Weights of a small GPT-style language model, trained from scratch on English Wikipedia.
Training: a variant of SOAP for these matrices, 332M tokens, 2530 steps.
Each number is 128 + 32 x the weight over its row's rms, rounded and kept within 0 to 255. Layers, rows and columns count from 0. The size above them is the row's rms in percent of the matrix's.

# layer 13 MLP up, 1024x384, rms 0.11, rows 212-235, columns 0-95
size [ 94 102 103 108 107  94 101 157  94  96 102  94 103  93 100 103 103 101 104 102  95  90  96  98]
[[189 120 137  97 106 153 146 128 154 123 139 109  62 192 131 117 123 101 118  86 109 187 141  92  77 146 134  98 165 191 113 180 153  76 147 133 154 184 114 161 150  54 171 119 110 121 152 153 117 121 119 147 135  87 163  61 151 119 165 143 132 150 152 101 118 131 105  92 160 106 140 125 153 158 122 124 131 152  86 114  77 123 152 130 168 102  57 115  89 148 113 168 158 126  83 186]
 [181 218 132 124 126 121  95 147 123 102 147 107 104 177 127 108 143 136 149 179 125 168 123 145 155 161 151  69 104 142 183 102 111 156 111 151 135 130 183 130 149 115  98 167 111 166 168  83 158 180 148 130 130 156  72  80 138  94  95 159 114 144  88 107 164 118 183 140 122  81 181  57 111 124 145 171 145 162 128  92 136 108  96 114 145  93 126 121 139 106 154 138 125 131 160 137]
 [140  86 145 113 131 121 117 111 166  68 120  83 127 109 136 155 153 196 105 136 145  81  66 158 141 157  95 125 150 121 119  56 183  86 101 140 155 124 164  95 164 113 121 152 226 165 166 132 102 104 143 120 129 123 151 136 166  85 169 166 178 160 112 130 120  59 125  80 131  99 117  30 178 139 151 125 125 118 140 115  90 177 153 105 137 110 157 143 117 118 129 124 115 169 149  27]
 [ 87 117 179 140 158  84 142 139 157 105 142 152 128 117 122 108  94 177 112  98 118 105  94 159 110 139  93 111 165 118 154 154  60 143 103 140 104 134  89 104 128 154  86 156 137 117  86 102 129  63 148 146  98 102 114 142 129 177 113 176  87 210 147  79  62 106 144  97 127 140 105 144 127  86 164 165 146 132 131 142 140  89 108 177 130 130 119 117 127 125 206 132  58 163 148 137]
 [109 103 173 145 148 164  96 147 121 129 119 103  64 150 168 115 131  99 183  84 148  90 111 104 129 131 133 109 105 119  99 153 140 119 122 148 129 105  92  94 169  79 177 152 133 130 154 156 151 175 112 146  97 106  83 102 168  84 121 146 119 140  80 159 145 131 192  81 126 104 136  83 166  74 116 178 134 113  81 117  69 107 126  77 194 140 153  44 138 107  99  96 157 115 142 135]
 [ 97 136  92 147 177 131 129 173 183 162  89 141 106 149 103  97 154 111 149 150 178 106 114  77 142 128 108 158 143  67  98 140 134 106 148  94 160  71 137 122 156 127 149 135  94 109 142 103 199  84  73 119 116 104 114 150 108 202 154 147 174 208 158 111 110  97 112 142 126 122 149 157 152 162 105 112 155 126 121 160 143 150 116 168  76 137 167 153 138 123  65 104 123  89 123 130]
 [137 103  94 145 112  93  85  61 121  90 139 118 120 115 137 128 150 103 103  78 160 164 157 151 160 132  93 133 133 151 125 137 137 146  88 149 156  84 150 173 110  93 117 124 152 113 138  97  26 162 134 117 105 162 157 132 153 158 146 210 138 153 119 132 177 107 137 103  88 135 154  89 148 163 122 116 183 154  94 160 134  75 133  90 135 138  79  90 103 148 124 117  93 107  30 116]
 [153 136 101 133 122  63  93 151 127 111 195 145 149 116 145 109  59 159 109  69 140 163 114  42 109 131 153 174 121 205 104 157 157  64 106 141 136 115  58 127 148  80 135 142  96  96  84 156 124  44 158 166 158 107 109 163 145 112 120 171 109 116 114 111 126 137 112  98 182 175 149 202 120 127 114  95  75 189 108 137 168  95 110  69 116 115 197 132 122 123 140 162 182 156  79 109]
 [114 161  79  81  87 153 164 151 112  97 128 176 104 175 107 154  92  84 157 195 134 168 180 131 172  79 102 126  86 202 142  68 132 147 155 177 166 163 122 131 102 122 167 119 109 121 162 171 133 103  92  97  59 154 143 139 161 136 119 134 151 134 150 128 177 158 101 128 152 108 151  66  74 109 161  74  98 109 134 132  92 129 119 118 122 195 117 167 137 119 118 152 135 129 158 110]
 [128 163 172 177 163 117 181 112 161 123 121 125 130  90 104 157  90 107 135 136 104 141 115 182 102 153  88 134  80 117 151 103 185  98  97 142  30 117 100 165 151  69 123 166  99 142 160 158 115 169 146 107  74 110 120 108  66 102 129 107 105 108  68 120 113 143 139 141 114 117 165 112 110 129  95 127 160 157 173  97  91  80 101 166 112 142 118 115  79 123 142 114 142 118 160 108]
 [ 78 109 155 160  69 155 106 142  99  90 167 140 125 118 127  73 122 109 113 134  79 131 127 129 130 137 142  84 117 174 132 131 119 129  80 160 107 122 104 117 181 157  93 119 101 130 151 127 140 127  90 120 129  68 151 144 120  96 226  69 166 125 148 155  95 135 117 104 122 164 131 113  94 105 123 140 135 120 145 112  45 124  84 133 149 144 113 176 134 126 114 185 202 123 139  98]
 [ 94 108 224  55 125 106 151 187  96 107  92 114 105  99 183 139  91 131 147 106 127 121 114 103 141 144 178 169 108 135 164 146 148  77 184 102 139 134 118  97  78 168 143 138 124  90 100  89 166 174  96 150 102 133  84 171 113 111 116 152 197 168 106 130 198 120 145  97 156  81 103 145 125 171 115 160 170  97 100  77 173  77  84 114 125 137  60 132 110 121  88  73 105  79 202 157]
 [121 135 162 120 117  55 165 149 140  51 198  88 116  59 122 202  97 107 138 123 120 127 134 175 161 132  88 153  81 116 142 107 118 111  97 112 147 141 166 101 146  85 104 108 134 118  93 131 101 173 110 103 153 109 141 162 124 140 150 114 121 111 111 123 186 113 123 143 157  91 103 144  27 134  53 198 167 125 102 112 156 126 124 150 145 132 104  92 116 129 114 126  95 181 134 119]
 [ 56 130 155 123 160 198 124  82 112  91 148  93 132 120 169 110 117 156 123 107  82 112 197  98 135 142 115 134 143 126 114  93 199 105 102 160 137  46 112 110 137 131  90 100 115 144 106 122 165  62  53 104 110  95 101  99 144 175 132  77 137 169  96 132 131 137 122 128  98  80 120 109 136 123 182 182  86 165 122 161 128  81 131  84 135 173 149 147 125 189 142 112 101 162  84 159]
 [125 168 125  93 187 158  91  83 159 126 129 174 132  40 115 126 120  78 108 105  62 153 134 134 150 158 148  64 155 164  86 146 147 101 127  77 137 183 172  45 144 123 132 155 170 147 130 135  74 117 171  84 118 135 125 172  95 160 155 164  79 108 145 137 113 142 159 106  87 124 124 100 140 160 144 173 129 114 126 133 158 170 135 103 137 131 133 115 130  70 167 127 148  96 103 118]
 [149 102 150  99 130  86  92 199  79 182 113 156 106 161 138 147 115 151 102 172 137  86 191 100  95  98 117 128 106 120 120 121 135 160 153 104  87 186 172  67 108 166 151  78 177 173 166 136 177 138 147 113 146 113  96  88 121 134 136 138 170 125 143 136  94 127 181 135 109 162 110 148 175  98 150 156 102  89 100 143 128 121  95 141 119 145  83 141 105 137 195 129  99  73 143 182]
 [175  84  82 140 113 127  56 151 162 131 128 122  93 163 137 102 104  76 121 124 121 118 105 172 142 138 159 104 119  93  94  87 125 157 109  75 134 180  83  84 146 128 130  89  85 153 156 112 114 142 123 134 174  64  97 154  94  78 174  85 148 133 177  87 129 122 145 147 120  98  87 149 197 111 131 123 131 134 132 158 134 180 140 121 175  90 151 119 121  82 152 171 167 125 145 110]
 [ 72 122 135 114 104  91  78 139 157 173  80 107  98 182 107  69  77 159  79 146 155 156 173 154 171  86 131 146 119 155 110 142 116 121 149 149 162 159 161  48 156 150 111 147 119 100 131 112 133 140  56 160  95 109 127 113 126 114 105 146 120 118  90 115  57 103  95 125  94 142  95  93 174  78  71 137  79  71 140 136 145 115 135 125 151  93 117  72 167 101 138 139  92 102  89 155]
 [ 68 178 127 144  48 138 121 143 158 116 141 101 124 186 198  73 169 116 166 134 148 109 137 155 107  96  77 121  79 144 135 129 114  65 132 126  93  95 159 134 107 168 108  68  95 124 155 101  78 121 214 100 161 168 122 146 135 119 170 134  75 139 142 102 129 135 122  86 162 125  59  71 120  99 140 131 161 110 147 113 101 137  97 114 129 144 150  67 125 116 109 186 186 125 168 119]
 [172 214 122 156 151 123 152 172 103 158 147 132 200 164  92 127 103 148 180 101 104 107 140 156 115 142 114 166 116 133 114 151 116 129  67 174 136 183 146 163 138  95 141 124 128 116 129 161 163 106 116 145 180  92  69 150 158  90  86 119 138 193 158 187 112 131 110  47 133 136 173 128 117 129  86 151  76 137 161 148  79 111 148 132 129 116 175 119 125 169 118  88 109 106 114 134]
 [204 128  90 135 141 113 109 141 126 151 126 110 154  79 143 140 130 142 200 154 143 149 105 158 131  98  68 107 197 135 148  95 131 104 176 157 133 106 177 198 101 174 123 140  95 111 125  57 139  79 150 158 146 136 128 140 132 160 112  92 157 131  73 115 132 127 135 111 161 158 173 148 116 162 115 155 150 158 127 108 154  80  90 148 150 151 139 155 179  95 108  75 153 151 153 145]
 [123 117 112 186 159  66 113 105 126 173 126 142 132 162 121 167  99 148 103 212 181  86  65 144  70 168 109 160  98 148 112 126 177 101  75 104 141  80 181 104  86 116  88 106 119  99 142 147 159 108  91  83 100 125  85 122 112 193 157 105 164 105 139 123 128 109 140 127 179 135 108  83 105  98 139 137 131 121 154  96 144 175 113 121 118 131 104  71 197 110 129 163 136 197 126 142]
 [117 104  86 170 124 148 106 153 118  84 154 136 161 141  67  80 178 149 143 142 147 143 146  66 133  63 104 175 222 161 134  82  86 117 120 106  98 151 150 105 114 122 131 108 172 120  84 132 121  93 160 137 112 168 148 129 115 148 126 151 175 130 102  82 145 166 172 178 127 199 163 146 143 174 151  59 156 144 105 105  49 129 138 162 107 111 138 132  35 154  81 133 188 115 156 125]
 [162 156 144 103 133 140  99 121 122 172 124 128 115 144 140 142  97 127 139 131 155  81  82 121 177  69 126 165 136 100 156 180  99 138 104 102 134 127 173  26 182 159 158 122 138  74 172 105 110  90  78 105 115 126 161 141 103 210 148 136  88 145 118 182 109 199 131 158 153  64 112 162  86 152 164 168 147 101 120 131 172 110 117 155 158  91 138 118 104 157 109 134 103 124 149 114]]
# layer 13 MLP down (transposed), 1024x384, rms 0.11, rows 212-235, columns 0-95
size [ 95 108 106 102 106  98 102  89  95  97 105 101 100  96  95 103  98  99 105  96  98  91  95  97]
[[136 128 145 156 114 141 133 157 170 125 171  77 110 185 208  73 142 169 136 121 165 170 148 122 118  93 156 100 150 109 193 139 123 185 178 141 184 161  99  86  89 146 150 188 106 170 157 151 155 138 131 113 168 134 164 109 171 123 129 123  95  61 143 165 136 141  24  78 132 186 104 150 177 206 127 123 109 147  94 114 121 152 120 142  72 201 152 105 144 131 151 132 128 145 111 114]
 [149 172 125 183 149 150  70 154 165 124 183 109 181 118 147 102  82  83 109  83 105 100 120 109 103 132  94 100 148 123 123 110 119 130 117 114 124 160 151 142 119 100 124 148 102 147 122 158 104  95 180  96 106  88  74 114 134 136 129 135 150  78 176 171 111 172 164 160 151 117 114 148  75 179 136 131 123 169 119 186 170  86 112 122  94 160  99 133 138 164 146 100  99 153  96 136]
 [ 90 169 160 135 133 120  88 106 121 146 134 141 111 100 142  51  92  94 139 185 121 158 183  82  76 154 142 101  89 141 134 146 109 136 183 128  88 104 131 158 137  69  99  75 133 225 115 140 111 143 138 109 139  67 133  74 140  79 136 132 147 131 154 144 140 140 158 132  99 141 160 167 192 170 137  81 184 115  83 142  96 117 123 163  99 148 130 140 129 142 116  79  75 157 144 170]
 [130  95 100 148 100 111 129  53 147 151 182 126 100 102 164  90 105 127 107 106 147 123 117 162 172 115 124 144 112 178 135 151 141 148  81 120  40 123 104  81 121 147 133  99 138 145 117 132 137 184 171 147 123  75 147 128  89 152 162 161 144 109 112 100 142 173  97 149 152 117 156 177 162  92 147 153 128 116 112 147 181 117 112 139 100  72 139  93 149 169 185  90 125 126 165 165]
 [187 155 179 101 154 181 131 122 132  94 146  80  94 106  98 110 132  91 136 122 124 140 168 150 145  92  73 133  65 188 159 146 173 116  89  86 220 133 176 130 162  99 107 113 109 163 111 162 100 165 157 139  96 106 181 164 114  88 155 155 164  98 147 110 171  94 160 116 125 151  88 143  96  56  92 115 131 174 119 128 135 140 102 113 155 118 108 127 174 130  95  88 107  76  83  98]
 [148 124 152 143 108 140 127 194  24 117 172 146 132 117 113  90 187 131 135 117 114 130 181 189  87 135 148 101 106 148 143 181 147 170  99 155  75 153  65 182 120 153 167 141 155 141 109 136 157 137 115 142 120 130 105 180 101 143 138 119 168  82 118 117 102 151 147 110 145 122 150 140  99 114  90  74 144 142 144  76 142 206 125 127 110 115 157 130 172 113 132  93  70 104 117 114]
 [154 140 138  86 133 108 117 112 108 155  78 129 156  93 167 120 174  99 111  79 166 130  74 150  91 131 113 136  97 104 156 191  76 166 121 133  83 125 164 104 192 146 205  86 144 130 170 121 160 107 151  50 173 183 149 107 115 118  92 153 202 116 149 127 139 126 186  79  98 154 102  79 104  81 148 123 145 171 160  86 164 143 121  85 141 135 123 158 138 106  87 178 109 165 117 102]
 [121 136 107 104 126  82 110 126 138 148 166 165 170 132 125 147 121 128 149 103 110 135 130 152 100 133 126 173 108 121 115 176 130  64  81 131 133 134  75 146 122 107 121 129  90 139 117 127 115 138 122 170 142 136 113 159 175 146 153 105 103 100 116 130 122 144 128 142 141 134 128 177 114 124 105 124 110 132 139 133 146 127 141  95 102 162 236 109 125 115 149 141 143 143 153  49]
 [108  74 129 111 149  89 131 160 120 107 143  77 162 135 147 109  94 177 137  92 149 175 153 155 135 118 121 126  90  45  91 194 162 189 166 122 167 151 122 127 208 148  94  98 143 166 139  33  88 153  73 150 131 180 133 142 118 185 130  71 138 121 120 166 127 198 127  65 101 112  99 109 129 156  82 177 141 114 113 107  71 162  98 167 156 146 149 128 141 129  57  99  96 135 129  73]
 [111 111 109 129  85 125 148  97 130 113 175 161 127 155 130 145 143 189 118 103 103 155 163  74  98 120 161 169 159 101 135 138 131 163 152 152 184 152 105 144 195 152 115 151 140  66 159 143 246  82 118  99 153 117 147 160 100  83 114 130 140  64 145 101 102 145 173 121 105 136  90  71 174  88 179  80 157 136 148 132 188  93 157  88 153 178 147 157 152 171 120 160  87 137 134  75]
 [124  78 153 114 100 180  90 151 134 181 130 132 146 125 199 116  51 159 151 152 128 145 131 193 130 148 160 108 128 114 193 130  76 161 160 182  88  62  85 113  66  45 120 102 109 143 142  92 134 105 135 173 186 134 165 142  89  92 111 128 123 155 170  72  96 132 193 171 171 170 111 164 124 137 112  92 103 108 143  99 136 127 127 172  94  80 128 172 164  90 111  77 130 145 104 152]
 [134  68 187 144 158  89 138 115 129 143 127 181 185 150 113  94  90 147  86 144 154 189 173 117 100 125 137 138 146 142 118 188 167 114 122 128 164 168 173  97  94 135 112  90 113 124 135 121 146 146 106 151 117 121 197 140 134  85 148  91 142 126 118 137  95 160 112 110 155 133 119 119 173  99 193 136 168 138 155 127 114 109 129 165 138 105 131 159 121 116  77 118 111 152 129 162]
 [109 102 131  85 131 157  78 138 165 142 103 139 115 170 108  65 175 137 140 144  81 183  91  68  64 100 132 140 133  87 117 148 156 107 123  94 132 106 143 100 126 148  97 118 140 102 106 144 108 147 100 233 115 204 112 123 161 134 152 116 118 108 180 102 112  95 114 112 144 148 138  73 120 140 100  66  69  98  86 134  96 133 122 116  79  85 174 148 123 105 169 156 118 137 162 111]
 [141  67 139  73 147 113 158 137 115 131  96 167 138 151 165 151 126 128 137  95 118 126 170  69 136 101  95  92  70 196 150 117 118 156 121  95  87 142 118 141 120 114 108 109 125 119 137 103 150 168 127 112 207 146  75 128  97 111 124 121 188  77 120 160 183 100 127 107  76 110 109 107  89 108  82 104  66 118  89 157  94 130 116 136 121 103  73  94 113 146  69 179 111  90 119 118]
 [155 153 132 155 139 114 148 102 146 175 109 104 116 153 159 119  99 239 125 131 180 105 141 155 156  96 174 133 126 121 149 136  74 149 139 112 115 106 123 141  74 159  92 154 104 105 195 130 119 157 101 176 148 176 124 166 116  62  99  93 185 206  90 148 157 135  93 158 141 140  69 115 120 142 137  99 112 134 135  91  99 124 142  64 164 133 100 155 130 120 114 130 112 100 131 149]
 [130 105 167 119 161  82 124 160  84  85  86  93 126 133 134 142 141 195  87 142 105  85 144  81  92 134 130  76  86 118 157 169 119  97 109 131 140 126  98  76 138 140 150 149 166 144 146 161 162  98 146  92 153 110 127 104 132 154 107 144 158 152 126 141  88 163 127 105  66 167 138 143 110  77 112 153  81 126 152 115 119 157 152 131 220 172 120 158 147 116 119 115 137  73 102 107]
 [106 151 191 188 116  87 163 143 114 118  96 113 131  85 118 114 172 134 143 155 163 118 136 199  99 112  85 132 112 170 116 145 137 155 121 175 105 129 123 110 146  79  69 141 140 103 119 174 136 104 150 143 103 112  63 195  97 128 166 103 119 117  74 100 144 176 142 159 108 155 105  25 186 205 153 145 106  79 165 168  98 155 138 116 140  83 119  80  74 138 145 114  98 142 100 143]
 [148 180  76 145  70 101  44 143 135 118 123 119 134 109  56 143 131 169 193  77 149  69  93 193 149 131 114 178 111 155 154 125 139 114 205 127 185 111 151 125 123  84 118 105  80  92 155 206 123 106 141 178  99  83 149 186 137  68 217 168 124 156  94 145 123 214  79  88 198 145 157 135 147 125 137 161 123 145 165 157 129 105 152 119 126 176 155 174 117 164 135 148 164  76 181 129]
 [146 115 139 113 107  96  78  65 145 127 145  55 130 164 116 169 183 106  71 129 160 159  73 119 120 148 139 198 145  94 106 122 130  92  68 124 166 113 126 104 115 156 172 114  88 147 122 122 136  77 145 119 110 128 182  84 161 166 105  90 156 121 247  89  82  91  88  92 155  95 131 203 170 120  78 118 109 130 111  96 155  88 131 166  55  96 170 121  74  94 120 136  64 121 109 125]
 [153 129 149 149 138 113  87 174 168 178 114 126 184 104 131 186 113  95 122 119  88 156 120 104 158 150 105 159 132 119 118 123 156 174 146 150 126 131 185 101 167 130 104 128 152 111 129 183  97 142 111 172 112 137 130 136 161  79 124 166  99  94  52 112  69 165 157 165 113 110  92  93 119  98 115 133 178  97 182 112  87  70 159 138  81 160 136 125 131 103 135 191 155 153 115 173]
 [189 200 107 147  85 106 178 122 155 152 162 120 101  91 160 128  86 162 168 172 153 185 104  92  82  96 139 143 103 134  96 170 111  84 175 148 136  67 106 153 142 157  94 138  86  96  88 144 155 149  98 155 144 114  87 102  82 118 167 186 113 102  75 108 118 124 140 121 120 173 136 151 124 122  85 151 115 148 103 154 117 126 147 110 151 105  75 163 107 112 149 132  91 130 140 129]
 [109 136 128 138  96 114  92  90 105  95 142  95 135 107 116 146 149 100 106 107 179  98 215 127 108 178 125  52 160 127  83 142 151 216 140 125 120 102 116 152 131 151 128 137 132 106 161  87  73 112 141 132 174 151 153 104 123 149  70 114 100 120 127 165 118 124 141 154 123  92 125 137 146 165 124 130 171  94 154 145 190 142 107 200 142 142 155 120 142 126  83  70 156 157 105 184]
 [138 110 126 140 105  83  68 103 116  71 121 135 128 119 152 100 162 108 146  66 149 131 150 142 153  89 189 149 103 119 159  98 110 117 100  67 104 109 105 102  97 130 146 125 131 181 106  96 166 106  94 112 145 118 127 166 101 125 176 147 144  82 150  46 157 120 107 155 120 146 107  99 100 108 149 186  88  98 109  82 120 152  96 147 139  74  73 146 142 107 128 129 143  46  77  99]
 [139 165 137  97 146 211  74 135 139 146 153 137 136  92 145  93 120 158 125 100 138 151 143 132 126 123 157  73 132 140  82  76 114 188 142 161 124 116  94 146  86 140 114 157 163 133 183  93 170 105 133 142 182 102 135  58 179 113 141 128  90  88 164 115 173 111  89 170 110 137 119 170 110 149 142 121 134 117  62 123 139 147 167 113  84 135 102 141  65 150 148 100 122 177 123 176]]
# layer 13 MLP gate, 1024x384, rms 0.104, rows 213-236, columns 0-95
size [ 98 113 104 106  96 102 151  98  92 100  96 101  94  97 104 101 103 101  95  97  94  97 102 103]
[[ 59  85 111  81 103 135 174 118 114 143 197 176 127 127 101 120 125  88  97 104  87 113  93 107 118 116 111 160 155 114 110 161 117  59  89 106 131 121  86  91 136 112 104 168 146 141 130  77 165 128 133 175 151 134 152 165 174  88  88 114 122 149 180 143 123  67 108 133 112 123  81 122 118 181 133  89 170 139 119 132 103 150 174  65 125 130 127 123 113 124 160 181 141 100 141 125]
 [109 111  79  79 121 140 149 174 164  70 175 107  68 150  98 178 171 151 129 176 181 116 101 193 172 138  79  98 172  96 127 124  84 136  22 140 153 104 100  75 154 124 146 134 138  97 180 161 121 138 135  53 108  60 174  96 202 113 137 136 189 155 108 104 143  91 143 100 140 154  79  96 144 111 127 136 137 129 127  80  83 115 126  53  97 127  93 167 129  94 148 125 121 114 148 143]
 [106 115 143 171 173 151 140  91 148  55 119 125  91 159  83 173 113 114 155 102 155 124 121  90 180 109 144 188 161 168 164  77  85 113 140 115 142 107 170 122 111 131 154 162 112 113 149 106  87 111 173 144 112 176 104 114 123 138 147 111 104 145 161 108 170 194 113 141  56  81 169 110 174 125 130 131  95 119 105  97 128 123 128  98 167 127 131 155 105 129  72 166 124 152 158 169]
 [156 111  75 122  94 120 107 132 127  89 108 123 171 167 107  89 155 184 137 121  78 161 120 137 107 203 109  94 125 120 123  79 125 159  93 163 110  73 128 103 143 180 114 137  85 137 132 125 124 165  86 135 120  97  98 172 106 156 106 109 134  83 160 138  82 123 110 110  90 115 117 129 184 159 136 137  93 133 127 189 116 106 126 181 122 129  97 178 146 153 148 191 104 128  88 145]
 [128 140 160  70 159 114 133 159  96 161  94 113 187 144 106 150 115 137 122 115  89 159 133 127 166 110 143 132  91 144  89 150 131  62 139 182 144 124 117 136 136 163 107 155 145 143 121 167 112 150 118 121  85 137 116 102 133  91 112 103 141 130 177 116  85 109 104 154 120 148 121 114 244 169 172  87 162 112  91 177 138 126 137 106  90 117  43  84 182 101  99 117 174 103 115 128]
 [123 110 158 105  78 123 148 153 127 147 159 177  96 168 193 118  73  93 157 141 149 109 202 114 128 106  97 148 152 184  87 156  80 107 179 160 139 158 110 160  93 106  88 127 149 149 101 153 137 131 167 155 145 100 139 119 163 149 155 164 142  58 152 108 144 146 113 146 125 131 138 148 130 129 119 117 122 149 103 114 116  60  82 164 142  95 115 158 118 165 177 158 115  77 139 125]
 [117 142 161 151 119 182 153 147 146 113  79 108  93 129 134 153 160 123  98 153 137 123  93 165 115 114  82  69 119  67 129  94  81 205 179 127 132 172 199 132  90 199  95 119 154 146 159 116 134 152 104  73 116 157 124  95  89 133 117  99 124 150 138 119 152 114 140 164  76 102 123  44 135 161 147 136 142  96 137 143 113 110 177 195 156 127  40 146 141 135 156 122  33 123 150 179]
 [106 112 160  92 124  73 183 156 123 132 114 114 123 102 111 121  93  93  87  87 120 117 135  68 145 174 110 124 146 103 125 109 157  82 132  79  75 132 113 143 131  82  98  91  70 207 169 134  87 138 115 164 127 196 100 125  95 123  66 113 118 133 131  77  78 113 139 145  61 160  84 113 104 135  38 161 143 116 102  59 162 145 112 130 108 118 126  57 143 145 113  99  66 184 152  70]
 [125 159 145 171 195 103 117 108 130 110 135  77 162 118  99 134 115 167 162 120  97 180 116 186 153  99 106  98 149  91 116  91 108 114 115  90 129 156 125 132  77 118 134 111 180 104 160 149 114 110 136 162 157  77 157 109  77 149  59 106  89 105 112 141 131 163 103 109 151 127 165 108 146  95  84  87 145 150 115  77  90 112 177 123 117  94 115 117 142 123 156 131 133 128 194  84]
 [ 93 126 100 138 144 175 129 111  96 135 155 183 130 130  59  83 142  99  82 147 138 143  78 173 134 113 130 118 161 132  59  94 126 144 151 122 166 100 111 104 151  95 139 138  83  73 143 145 128 169 117  85  55 108 143 107  99 146 129 111 194  71 117 157 162 142  83 166  98 148 172  94 115 115  95 180 158 113 101  82 114 127 138  72 144 135 105 155 123 130 163 115 129 136 153  80]
 [ 78 157  75 162 108 106 133 106 158 100 113 136  94 158 118 135 131 115 165 115 120 141 128 152  95 143 138 120 115 109 123 158 154  94 142 133 154  97 135 136 147 145  93 171 122 146  99 165 170 179 102 160 150 131 158 159 166 144 101 117 101 142 150 183 187 133 162  84 135  79 142  81 120 104 150 130 148 131 158 136 128 154 147 114 118 149  98  59 124 100 124  92  90 128 188 151]
 [157  99  98 146 177  99 145 121 107  81 102 110 126  51 111 114  56  99 135  84 143 134  96  57 106 124 132 118 125 152 106 116 149 116 151 138  90 121  90 164  73  94 122 116 108 153  91 145 126 108 135  83 114 134 114 195 109 133 182 167 143 136  83 149 153  91  78 151 122 118 106 160 117 150 117 224 120 151 139 160 146 183 142 177 100 121 140 122 134 182 154 108 170 115 130  74]
 [172 201 148 158 124 153  93 156 177 113 143  83 123  57 133 171 114  64 133 167 143  86  87 124 139  88  93 150 146  97 142 137 144 134 122  55 109 103 120  99  63 168 163  66 140 159  98  71  98 125 159  92 155 137 109 118 104  89  93 129 176 174  55 134  85 151  93 227 158 128 124 103  53 158 121 125 107  92  91 107 157 148 151  88 126 103 135  50  97 145 164 123 182 115 148 150]
 [177  91 167 170 124 115 166  98 188  92  99  73 141 183  91 166 142 131 108  53  51 185 165 144  80  96 151 109  60 168 142 112 142 111 133 158 100 145  95 122 180  98  98  92 115 128 129  96 151 141 144 102 143 127 161 152 133 164 132 154 126 111 141 115 148 163 174 131 156 165 118 148 163 142 117 150 177 137 131 163 123  94 102 121 111 149 159 100 107 161 155 149 159 150 196  87]
 [219  95 114  75 113 101  95 133 142 116 115 104 203 122 124 160 160 166  76 128 196 176 138 122 117 120 133 154  50 145 132 175 128 157 117 150 106 177 121  86 135 148 154 125  61 147 165 167 100 134 147  99 134 127 174 158 152 143  97 146  73 191 115 158 103 115 153  86 170  77 152 102 159 147  86 105 150 120  89 135 109 136 125 154 154 161 126 113 143 155 133 144 168 119 142 132]
 [188 134 115 139  68 142  83 127 122  96 133 136 150 113 113 142 117  89 112  28 131 109 111 102 144 131 148  74 113 164 162 100  87 148 114  86 187 136 171  73 140 128 115 104 151 160 142  84 149  67  91  69 132 131 116  95 114  38 120 131 187 133 121 124 101 107 202 124  91  85 140 108 155 135 151 175 105 120  70 171 127  91 108  91 143 135 151 103 149  94 137 130  71  96 140 139]
 [139 131  52 142 145 137 161 172 185 142 128  91 119  55 109 116  96 129 148 137 103 142 135 150  41 138 113  91 178 134  87 105 161 151 146 151 157 107 112 164 154 124 146 155 142 163 109 122 131  73 173  86 137 117 140 134  63 186  89 182 122 106 137  96 114 117 197 152 159 146 167 124 149 118 107 177 158 129 142  74 107 128 155  70  35 119  89  88 169 160  95 136 144 145 154  63]
 [ 99 152 138  91 139  94  88 146 188 134  93 180 136 107 157 144 129  98  82 151 137 106 158 142 113  79 109 149 138 110 137 158 157 138 148 186 128 102  91 158 136 116 161  87  57 119 164 116  87 114 170 138 178 159 114 114 160 108 195 125 128 104 164 167 153 129 155  80 103 111 177 176 107  93 125 167 145 192 169  80 169 106  66 152 198 145  70 128 102 109  95 117 123 124  92  94]
 [ 73 193 140 139  97 193 121 166 126 148  80 116 152  85 149 153 210 179 124 158  36 110 189 156 118 110 175 140  88  94 141 124 117 111 129 111 125  83 111 159 138 112 134 140 107  65 146 153  93 132 130 117 109 106  64 122 142 128 103  96 149 113 127 198 116  86 131 140 109 103 121 125 149 198 151 171 106  87 148 198 181  99 124  93 150 102 107 170 177 166 155 188 126 176 145 166]
 [110 102 130 111 123  65 142  99  69 183 108 162 109  95 168 189 121 130 158 100 117  79 151  18 111 115 140  97 175 168 141 129 136 121 153 102  98 197 131 139 118 124  89 124  50 128 157  74 114  98 114 106 130 100  94  96 148 168 130 143 108 158  66 133 149 138 123 108 101 151  94 155 154 102  97 170 119 114 164 158 155 122 165 110 141 121 123 114  97 117 193 150 129 122 135 113]
 [158 172  92 190  94  83 124 181 195 109 110 102 129 151 156 153  96 137 178 141 162 145 125 176 141 118  95 138 105 111 145 136 110 115 115 139 125  89 186 122 127 103 138 105 145 102  96 105 133  93 159 114 147 163 109  86 128 129 147 136 136 101 162 119 121 139 167 136 120 142 113 144 111 125 103 168  75 114  95 136 115 118 172 132 168  85 186 127  76 104 120 122  83 139 130 118]
 [111 151 107 140 101 143 122 154 120 121  62 109 121 111 149 106 145 131 151  55  78 107 153 103 126 215 166 115  76  90  99 104 134  94 100 154 158 174 170 117 128  78 225 170 121 137  82 131 171 123 102 120 154  60 135  91  57 132  83 125 195 102  93 126 119 165 114 152 120 146  84 106  88 145 125  95 123 140  77 123 131 141  95 145  97 133 213 180 138 206 135 182 165 116  75 233]
 [137 153  96 115 125 148 108 119 131  91 149 158 185 178 194 163 151 157 111  98 142 171 113 123 141 141 168 100 116 172 129  91 147 146 117  93 135 126 201 170 163 170  85  70  77 145 174 159 125 102  88 130 125 145 147 175 160 119 147 180  93 128 149 147 131 199  71 125  97 109 147 115 156 152  67 146 147 130 149  74 105 139 113 158 115 153 101 121 126 112 104 100 146  61 152 119]
 [105 110  98 145 145 174 148 158 144  95 131 217  74 139 154 139 118 170 129 159 143 152 132 153 130 121 185 106 130 144 148 130 170 130 128 143 176 147 107  75  33 114 155 138 151 150 144 129 154  99 105  88  98  88 131 128 149 169 176 123 108  91 210  92 157 137 152 173 140 151 115 135 120  88 166 173 152 127  89  66 119 143 163 166  71 111 104 130 178 146  65 152 185  73 154 151]]